Each number is 128 + 32 x the weight over its row's rms, rounded and kept within 0 to 255. Layers, rows and columns count from 0. Numbers have three digits each. The size before them is the row's rms in percent of the matrix's.

# down: layer 4 MLP down (transposed), 320x128, rms 0.108, rows 277-319, columns 64-127
# gate: layer 4 MLP gate, 320x128, rms 0.205, rows 278-319, columns 64-127
# up: layer 4 MLP up, 320x128, rms 0.195, rows 278-319, columns 64-127
down277 124:100134139130094115136172163077120117049193165141098130162102165176126122081116126200177111083142101145105116105135086140133117122161147148106169076112122093083118104148136140104146161120107102
gate278 118:096188160115151150117173083158076078161073168112158152087122140141128103096122119087163121117110147167119150135128157149173118153112097154119111131102133104160132105141170125134144096139121079
up278 097:191121159157107147117119127111070080090126160103130127121149131123178137131128145122125098154161175121120194144128125158153158153101056158119142169128156115133154139144169158206175117123185134
down278 113:133108058125088089143136161110151144125166115070106087151161122154134121153150094150153186124151118142142086139159125123107094137176129105184117087104087124125132141153109131168079150105113156
gate279 114:075124098111109096134127118100113170164125147157075194123126145136131171095139174136169069079111059117139145149161082121100132196097094130172111066186153124114100139104134196203126104135123100
up279 094:149125142163212130146090152144192077124163144110146119128128172200106127166090111170140145071115160117129151078074204205154114113124151114152127126168129093190190132131129063084164114100139133
down279 104:108096129162122118136144125133144141034128139058038154118081067125180118119142132134109122130134107118172076158148088091114137091103112153163094061097127177115160148150096115129084116130132148
gate280 080:128124159126091157137134125146164087152154129110149114161141137101116136165075145196132154138091171055122195112108183150108117102110037139113131110165045089121131181107114143124119169152091140
up280 088:107099180030092166064129161134117114112121183071143113174161140107106149095092124128165136107097102176118156104152069173111142100139118114083130103091136112100149139115128084110081138149116087
down280 095:099097106186198107117115146106133186147141094109156079096124133148146074161166157170103144099146141166132150157116170072133135152119170132170126135107157176173132107165155162173151101078115177
gate281 085:165126144117150098123151164142111092147198134097158111199108133136127120152101156167057114108146105163100150105164078141100135133153104112103172090133120148137126172107191144131174143088207185
up281 080:106102136117121141136094146092138130111064116184106126098090084160116167081166126111131135131090095114133189159138134123134194173132202165108080118232163120134163076119130117185107164150047116
down281 095:108151115117051132083151138107059109081144130148135149120089141096110069125089095125097115099122143129158141095191061095140081094153089135113131112110097096200067149115132094040152129125158098
gate282 110:151147161139088116151161159138208120057197143081070138126168150118143127120102151147145162120091168096176107147119109156131147152140057158146136138098095123137172148113113136109127202186170122
up282 127:102139076136095087097195153101080136217092130163174122110098133199127124153097128086108133185130132164123118150148098075113110157163143130167158105160166116087125113108085162111133106093120166
down282 095:134104145169166148176079134161168074042164135112097141161146167087131147083146136141140118091120132101160131129093145142173143106133113155116146170107090206200153167164136111117123166159135105
gate283 069:120117119073108151155066170106150130094178139097133150119162158133121140109145148116164061059158146103122138125108203144175138125141140131048143167137115137162135106098107119162129069092151122
up283 063:104102118155106046115103088150132192090142100142159100149126138158167143104120144158149183224151142141131124125196152101079132135125131142165118126117205082084044117142149148119148161104098134
down283 084:132169129083132147128164171040111143186164116165084158092157144146104091137139102110103131146138110136124115124108116082147118128149129075179120123140112148117103169110104153120167160129124112
gate284 105:124147148147125152128079172102121118078132129077085117132182171149162148132129164137145129114063109163101063163171149181115081168125116165186141091087111139156151138133083134079123103070131133
up284 101:132151117055119083126069109074119122108162161153108128127220110099156094156122122228109117097122110079111190144128131154129155128096122119063091102106125126124111116139161073164120187142093127
down284 106:167098165157122141126136206169119111123121124103134152108088170162124154135137139062114132102135080151040178132116144138122119126108092121200232157110150139188119153107097181084145060108187122
gate285 100:139124131141101134140168200064150109144121157084159122124161101170137168080133140069124140134116104146107174128184118163100159176158071157110116118120173126172152180088105077109134121137146087
up285 128:132162139145108135115128158163082054112136142201104142142109094121138131030126137143144106055130154197116078125117104143142114144130123120122177095132147132135150104119146093134132060125148097
down285 099:108129084102161146173161088100134171142126121053143110163147129148128129194149137055150178162115106042130146106159160159137162114100116164125107127085122110156144148139108146129116137139162090
gate286 107:134094136108124126110062149119103121133228159102137096106126163180100103135101103104095130127164105146117147120125136136094143106117145130097175157086173161128121151148188116113092138158167133
up286 124:070129120115144140092141131105092119205118127135122131102125101158096126118164120156132111172105103125117116072137041096120169122169115102154128165166187055120149100112140168143132112164111113
down286 109:155084170137132110167057034104144135092185140137146067167167132085098140124120111155106132066133131118198148148092121143126102091130124151105179077114067111152085119150121124097104159114126117
gate287 106:146088122123107091121062165105127105109165124148168087128134160168114080089161161096146115114113136172157083118131105107078142071100042077077105197167145116131145144143084136135128149125149160
up287 104:162172086143137086142078176071110192102146139139119152151117079135096170158164100185184065127165117123158167088080127160130180153145120154075110117153177212110141086153152122140154107117134145
down287 098:105075137077098101080169104186100106166103123137163093098160179148106110093136174091134134113082120157084089130164115121149139135026143089143119172132087100110165107131092149153143125120194087
gate288 114:096192166141096167101141186140120159112093164120126104142202112086103138140158121135084125138112119071144168079130128148164111081101157089087123115136138098135135163140180126080139131054083149
up288 090:095129166100113112100141212152168179103106133115120100171222105114125142135144114119164068144109134116155202126125124111152161081110140105100101171139164106120150138129149175089157136115081130
down288 112:177117135062144130137134115100125066130145128132157137137043161193147127109090156123130134149112115170110077123146159121086095174146128114130180118099125122118098097146077112188105117164154065
gate289 087:100185191094107037116185131139147137155095164060166145114133144156202134103089118164148168170193119136149144162085126107119148115069104154131148122080107118118093149179074132139128149108110179
up289 087:124162095160173162139117115140112037141138037140141110163142159176122126069133172102114107109126124154128062102153107134119121104132119086106152153135124076163097136066170099114104150141090124
down289 095:101110138116105059135163153116161165179150169094142096161138109088146093186159096186129108129152101163106136134135124166093112135111106150123161137144106162136111101144106162095103113176108139
gate290 050:118129138142158162073165137156129087114115117060093142119124099129169093158193163179125150141118080115123060019129143200138138107148109125113126140125089117166145158148155147145142123136162104
up290 039:130057106165182149091131158146181084141146116073132178142140094093165054141168146151138175145091098140081145098119132199130094081113124099111112167101101088120173125107132112130082175082164147
down290 051:212125150115170127175126115081125212101116141135128157202096128111186133104092143114131053090109139134175157167144131118148104145091144093154176120089223113111085081194120134101136150118114172
gate291 107:125158124120139094103172129146183101152148075120105104046105123092102117112111139162113138038135130155141084180140143168166137160214112124053167147119085158193071094115193081165154141132172140
up291 103:114134171163105168096179072094104142115117043124107103154124151155147139152152161152090152098133122107082152141111173134144076113183092135105084115078084144137113142097127136098132128093210110
down291 104:173080122139094105120104142167132190131117142139137210144160074066121138091119141089143040149130144126094127127120133109112125124055135117164098163156098112120170126157068160122131125122107152
gate292 102:139168149078162133135110185150164094118127089084109146094159139152146136196152154152106132099162123097118157188145063099169129143193107113096171132148116161127153202160084142123146090138087122
up292 109:146117138153099120175136138094132136138130169094057129089093101125170126155120175115161144070119115073128104109102168186133137165077125135091085104049115181167108112089148144140144145193189145
down292 101:115139118114148124100124151091082119081158145117118090137111176146096072053140093156133113105131121189058162097129131145133119126102140160112121140108119106100108118163146110140101091124152083
gate293 104:160154161121179128132099139127149167154144100098138150107141193154128158175098141143099098074051102176098148192119113174116085129169159087138128110116065124148116134173098084059121172107106126
up293 101:115104148170143186070150120128109079097130148091099114178116081188134106195103122176112138108188132094159131116126120128172098138131089184081148146139087148143113147072115140092082074131106153
down293 103:111077140166123133088111067118105053106111129122126104186142136077129094101116132109149172132135126131159121130139153100083107166083106083093092109143111086157140189215164159131132066132126072
gate294 028:127163102058079138126055088089145140152091129184171071090193066147126133105140064177175157130140141135106059109115147138118162115132144142119132102133115120064130149155145152120120158104148127
up294 028:104090178123121190144131139134127082108186142176107119161160130101074109098111139136123090157144147129120121102118156154229102115131088122174132147115144155128170155174152167142146119097122147
down294 022:093146118119189124139115152186178118122076193153167087100133088147148111143110105146090120111140131121109114180118159124091117097117098100126144109138117119148146182131096064158137154050141112
gate295 072:130114149116133103137133179136109166056163084108009093127089139146143098152113136118198091133134117149162139151147051108077126115094187152123161168162104153127127142129125148163129075074158208
up295 071:162126161114228179135145088072168079132077141115190152099153092145106151118142132079127178127126166172077134112105177117167124132128082096139128104115148115148115105126157094145133129120128083
down295 080:139143059228119098151110151174096141130155105119038157186155230120107149147143146143166093124121132122134149114139121134068165157114168113119115184114131166159135126115093123143118084119126228
gate296 096:079092135094158119165078119114104150143153118162131127111105128107080117115101166101130133112109122105138101089146157083152166153100148107055100167182135111131205141107123135173103119117088169
up296 090:138175147154131142121099141127135100114182135179175110109124121121104114128093115155161160114107158160159080150122127183168104177156157152177097138107173141165181133094136105120123145185132098
down296 098:122138140108091110140113078109119172182090079176124167128086105165147127129135174107119117092179100110146155107148173037145098074095140110120097183140106171164154119148101141142122131114104182
gate297 086:122180197145117079110141184171093148078165150063120132154118162111130147138122099107145099127098128092145150133071148183099123100111130117071169050186133149187092173092140167161140112092150124
up297 063:087097075142118121138051096109118075150159137159189109090134120109129163145168159183114160140122121122108083102097131137131122137186126137131107080131076116107117044203067080115126184145069152
down297 086:142200161143087062120093196146161112091139140101128116148112170120082103093130037089119127111120172122141124120120112166114154124095145118108197061113153155178098198114111166112135145118183098
gate298 104:123171105083160092154180122114139073114102105086157073111110117141122126132066101100091081086226152110175113125114096120142140113101098106122149122098072122115137162136057148124232116105120113
up298 123:133107209147098173164108090170121153154100125091085147195137133129108132105157184110151127182182177101128096090085146084128103099183152138074168133151093150127143103125179137086077142096172126
down298 103:118122101121118090059142128112157107104057117190134127077174107095139124170132082127150141112067051162088152115175064142068153143114093138146101096126145117167134184132085165167190080192132147
gate299 123:084142154070089122159152171093132108106156078064156094159121177192120098205159116128107174093074138109121107166156141110108142134177139147177165102168163093096128107076127102130112089077123134
up299 116:170116156131185117105116052110141184096153149132113158132099096127128152118116173109163120139144151179073202189131149118106148099139133102077114147080139116074103078144148186115152102140096185
down299 112:088107129159139147103135109125137177106107206113121137157136102117172121096147135186156094152151180084142101142077186059122099151142185108109131097136152189173110104130143145103152154160135081
gate300 049:090156123127141144132193144147134094118127080087117217177155164152150140097107151123145114122178125134164141148113064159101105087210095106125137187119158175127111163118080138081144101183078185
up300 048:034136151119113118122167118108133142084138053180087160135148150107114156105091027148115135147180125120119136156117106138124107131125105122117149161109152078151106140134038141090148116192114107
down300 055:141116121142118160131108109083077164143151194127221131124126109141116120181115143148124124121106135137111114165071133106129181090111145102119084132112123072106146161143155149148147190084213107
gate301 086:079076124097160134109067106098155134090090144101161110114153157142125143080132183165125117102082136123131104180087174092060171157137131099170150081179095186145108181158087180148123126163166101
up301 086:074096139065197060073123110139133140049136128056104090130091160146073205138095172164128114125139133108126102158129179137121110152152125133154124110191095159137099116126153166148095129173178116
down301 091:100098142151125112158147158093176170170119129151092147141115084158145115100169037081118122133160109153153217111212180079155076096139089122085118122067180101108102083152146140149144088097127115
gate302 091:081188082168146144190044076133174129039135129131169125148140115148164112113166146152104146094139141120151115148141124166104094114157115121074091103138147131129142124107166167132079062125180160
up302 075:124075114129094108057205168184069101176105099081098132115063165103135159165118100109155154116119164143104117084171093094140153125099122141187206101111144117128135087155073093143155113129075113
down302 095:172195104144117170206069069108164100090116147119123125189149104137099109108111140137078126112099154118081103146159163154110081120100083126102104135180159107111111127097145121152141082099175173
gate303 117:104161094146148093119094209151139160126109108112101120141187150141125116110136141155164167091119108111126119087146112078151085098156135127086151124106161081161125168144092112134122120109099164
up303 095:117146130116127145174132162130170161118118123078086129127160117169138114103174145198136167056116141131109097085142095080186087124156106128108159110079166119111140111113143161111134166122117164
down303 111:111144161090089165082179122084117111138103145163124133112084071107132123128145142077090120178138103150114122168113111157114132148093139167169118151124104159074101090157129123138139174161149168
gate304 109:155127109160156081115166118197129090117113205144139151150134123148130100134159116118113121166156174091140145176152118148150098107171081152112143115115089191123159119148108100075158135155060156
up304 106:094076164150128103107206117146176131104116122132111157129112073143128153141153132165167149097088101080074092128118149135123098137117171100096072130133131118147147123175172150171135089157093157
down304 096:120151136135095094172136119171080142148150123135130104192133108119189133134113125152107075158124096132109129117142089163125117136119064124123114168146093125161126174117098150151160135128149122
gate305 122:059146146096140161155072098214140177100160109186152099106132125072157145130114139181172127086124141121147166106132122107170079049096160120089175107144063148143084153166176140100126119165124117
up305 122:125104138097137140096166066108118127114142155125151156131114165091103105118121172058112139135062151104116155202154162133142147193083097102173148134090160083148117120126031093145140081132122111
down305 134:116192168095084073114132143125119177133152130139069142128128130132141118099094097130156149108109113142123070123143136177094145062140152135102107062090116110112201123088084114105108130174151129
gate306 118:175130149175139126080108165131144152107119060101136093131109153122142134120165094123126153152151073148122121162180116180141136109077127124109118191072144093133168141117177145066118120133166200
up306 107:106143138107073151128149134116107078162109111132181141078127172124132128140135131116122125131145140058159134095102144083068104149143150096130130093117082106080107237118123180177150166127146134
down306 103:143119090130085191198127110137142115127117093089074088136088134121126108081129146117098154119136104146052098152217122123164147083110112141155109144117161135091138103159208115119088064097132148
gate307 098:065109181156122153139092172124131094169141094129109104117129093163139174151136117096106153133114114096125136135134126135063079149180102168159099105153162133098107118121102096084089156099094120
up307 117:111097138109130160103137179088150075152103140151141115109157152159114110080155155164155158143101103157159120159126125120140168140130133089139145102163095081100093174126165122129129125109129142
down307 102:169172119100130081174115103165121149142061145132127100127150082064146110177136176158145108092119141108104154095105144137116097133160094136084147159095090090117155031143126127106093129148113105
gate308 088:132126113134157192161130089140134077081130150122104124122148129142076159138194123111131147131133068120149092087166107150145179139108138111123068177138170117182123168124065174148114115066174164
up308 063:119113119090096095100102148103095167155138141116107133109123140137175124102076119155153091083151173095079171176121123113062095114143117138153168092104127191096177116131177121124184151143107054
down308 088:141123126131103169116125131129114159125158126155128160152148094134062148138160125075111160159097122153122120130121098079124145124128184118161053120129210088144179152165080199178146088145149086
gate309 107:137054077134162095124085126095086124107124154123119133206137155152127097138132141093151156132098169160129088050133085065093106099096157160077105136121165140135195084122076115162138122150169121
up309 115:172132161156119087117173130100109111129176065087133102119120134141117120109127060055165154139151112136106109195053161123110123099177149058150158059152127153239127107194141145110117042176156131
down309 104:090088139133150142161064162166126139038156131192150100123093148106150158129143149135065148170134174137119154118152145095159095153121118184108105177110151114057137159132073084121093162139116151
gate310 109:086168106117152073137125116132132104122116102144181170116156084100079167142157048111164106110180060146162111099154151130204111132094134162107130143089068161138198105115119061131161156122179110
up310 087:161147160132127201099081121076137131109131150071066093102132133125203130115129199148117138164115199146105168189104085090061172115121083132155080098152181124151097145112122167123069124137147128
down310 111:070200057138104109146134127196171082100138117155154172111135160084088088179196147139122151064107090110147109129184150120162101141104150107100104163139085115171165146147102144094089118106120131
gate311 121:113121169105169143119122112110117177182073089157101147138193123145082146125139089162159143152088098211133139101152123207129122117100131099113133183125170124137132151122154067183102144129127100
up311 097:108132134097178137123145113055113143166122107105143052081150162183116142117124108136119134146103050166118139135102120133112109089154124143154095165132137100145059204143095075184146139170139102
down311 111:153110129155110099122123151095108103091131153153123131143095085074154141055106155107103126121172131089111111132086108071124136134133153158166131117123081193078148062086159206098072159116100123
gate312 091:142139136082109100124088106138165127165086161115120150142162147144133138122115098042134186066218126135112120204122063127134125145124173056088106069110132124114144147095177175092132139160097090
up312 093:148111145113162201147102115159178135155131129103071111139113128115159165132089158113152137134107097127116142042082163121104123153150181101095105143074074085162103115164114167099165127064130177
down312 102:126111052178119159110129122154121159074150105163132116095154176150124070133150160126136073192038141147147146154130181078140172045110127147135200121159133114085153165137113103196144167067174172
gate313 104:104089216105133124098093173140151105117103148152085125103151167147108090185180126096162150149061209136124169151124080187119083148108079122120131107149126101090140152157085086148118157131174190
up313 116:096165099066116169130143146109134142114137140109157124117163119094128195096125132102158143089105115118120062126106094136137191164140114099122085137177111107161105072146175183058112137085119157
down313 107:136063190163061073081119132134142112144132133178098132114154107183126097123194128168122173112085082131096137146118156162101104080153201184105138094140096108099185113148101109179124179134131182
gate314 103:122134165153146134109131070145120150094129098185142150086114149158089122135112080121102173116101065115108158105167055086159123141204141141117102108112098090126131108110158085068089146153089167
up314 102:131126136134084169104108098131102099129112125093135198138149180126113122145238090123144115140113149089159097077151098143140148143207115113156102125135140102105167139085135185123148100141133169
down314 114:089092153134097120116168212128120136133079210144196144130141126089119076108129169113102143123118131215043078149082141148084102093108154123127118166097117171093109123148108126118143195087109169
gate315 097:158136179107178130071063181149139170117090092140102082119122109144172142124114106185117067126066099146083128123129179144154083115065136134087092118081080071124143102154115158136127095112091139
up315 105:167120136119124008073104084129131186126130131105105087128175139181152132205116130109096123143105142132137070132154082102113124133122124106199117116127145106126095089183082207155146122123095067
down315 096:168161155171142160154176182098137078076134151146171119140094086132136129099171157126073144149135133149076185114137130173107109124144143153093098154097133092149118167100117063170130143087206120
gate316 098:138157149175113090120117106167148178105132073097150136190142125144136076122102219099117154133137185101130134162208129127097109119134128060158137147111143126137122065121151061112143112119083144
up316 101:155113081117127140126169122107191076103141134143136145132136156120101163177129032148115156142092124094117100135144104138135126055151181106126143092169160117124094151202172158094051062125101145
down316 100:162112118131112081056054063160100098182156115163143184134107100112115089081170108124140118074192147043111111179139147086121168109098111161138135154141133149154117142060076115133161115096155119
gate317 121:091116092093151136171165122102094088129093059138100158161140124088099180063171137115109130147134144116119085180149089121142115129135159136102115167089158112156084090150158059111097135108203116
up317 121:092155112095115102179114143135089082128117189080075137143153133154132145095153132133068108117157094123084087139177100123151185107127128098097108085155144152131107131165189076122046177118118062
down317 109:171060152162130142136176084120092164138137113189185104120129105052128164157133162084161105083119068119127127109054144121121092134088166134117190172145165100068142071087122127117187162170206154
gate318 095:128077132174140134101151128117097138074143166149095133158125165141133158101103084136112128128164070126155155097116081146116141136144133148201179094155168168131069143130089153183096131155078116
up318 088:148108104118116146132196096105116123076181169100126173147140144136117112146116117099132122122125068077187137058133096136134150111148126112196140120123182114130148176149098187152121094146138099
down318 102:133153116108148113175134125141184140124116089127080142077139177147129109127126125102125123146132134159137157196087130168101110091122148124078110136088118122137148068111100090100124102146142130
gate319 112:150113087145128112114102157114064092181168149049150138116072167094101156160144092129191156156155103104097177171153068130134164125099134175107147143072121138142159141163144143136096136181164173
up319 107:142144090146077166104108148151142131098157109152214227091149109047165105120132178116112135103135139133124044151161124139139069110099096115144141087128154164168144072093064150123108088092122094
down319 115:100065157188115178092121115146151124169174177136093083115157148111152176159177133150153109170141114122135116111120108107177167187101197130113125163092097064116149149122152107074140162135142229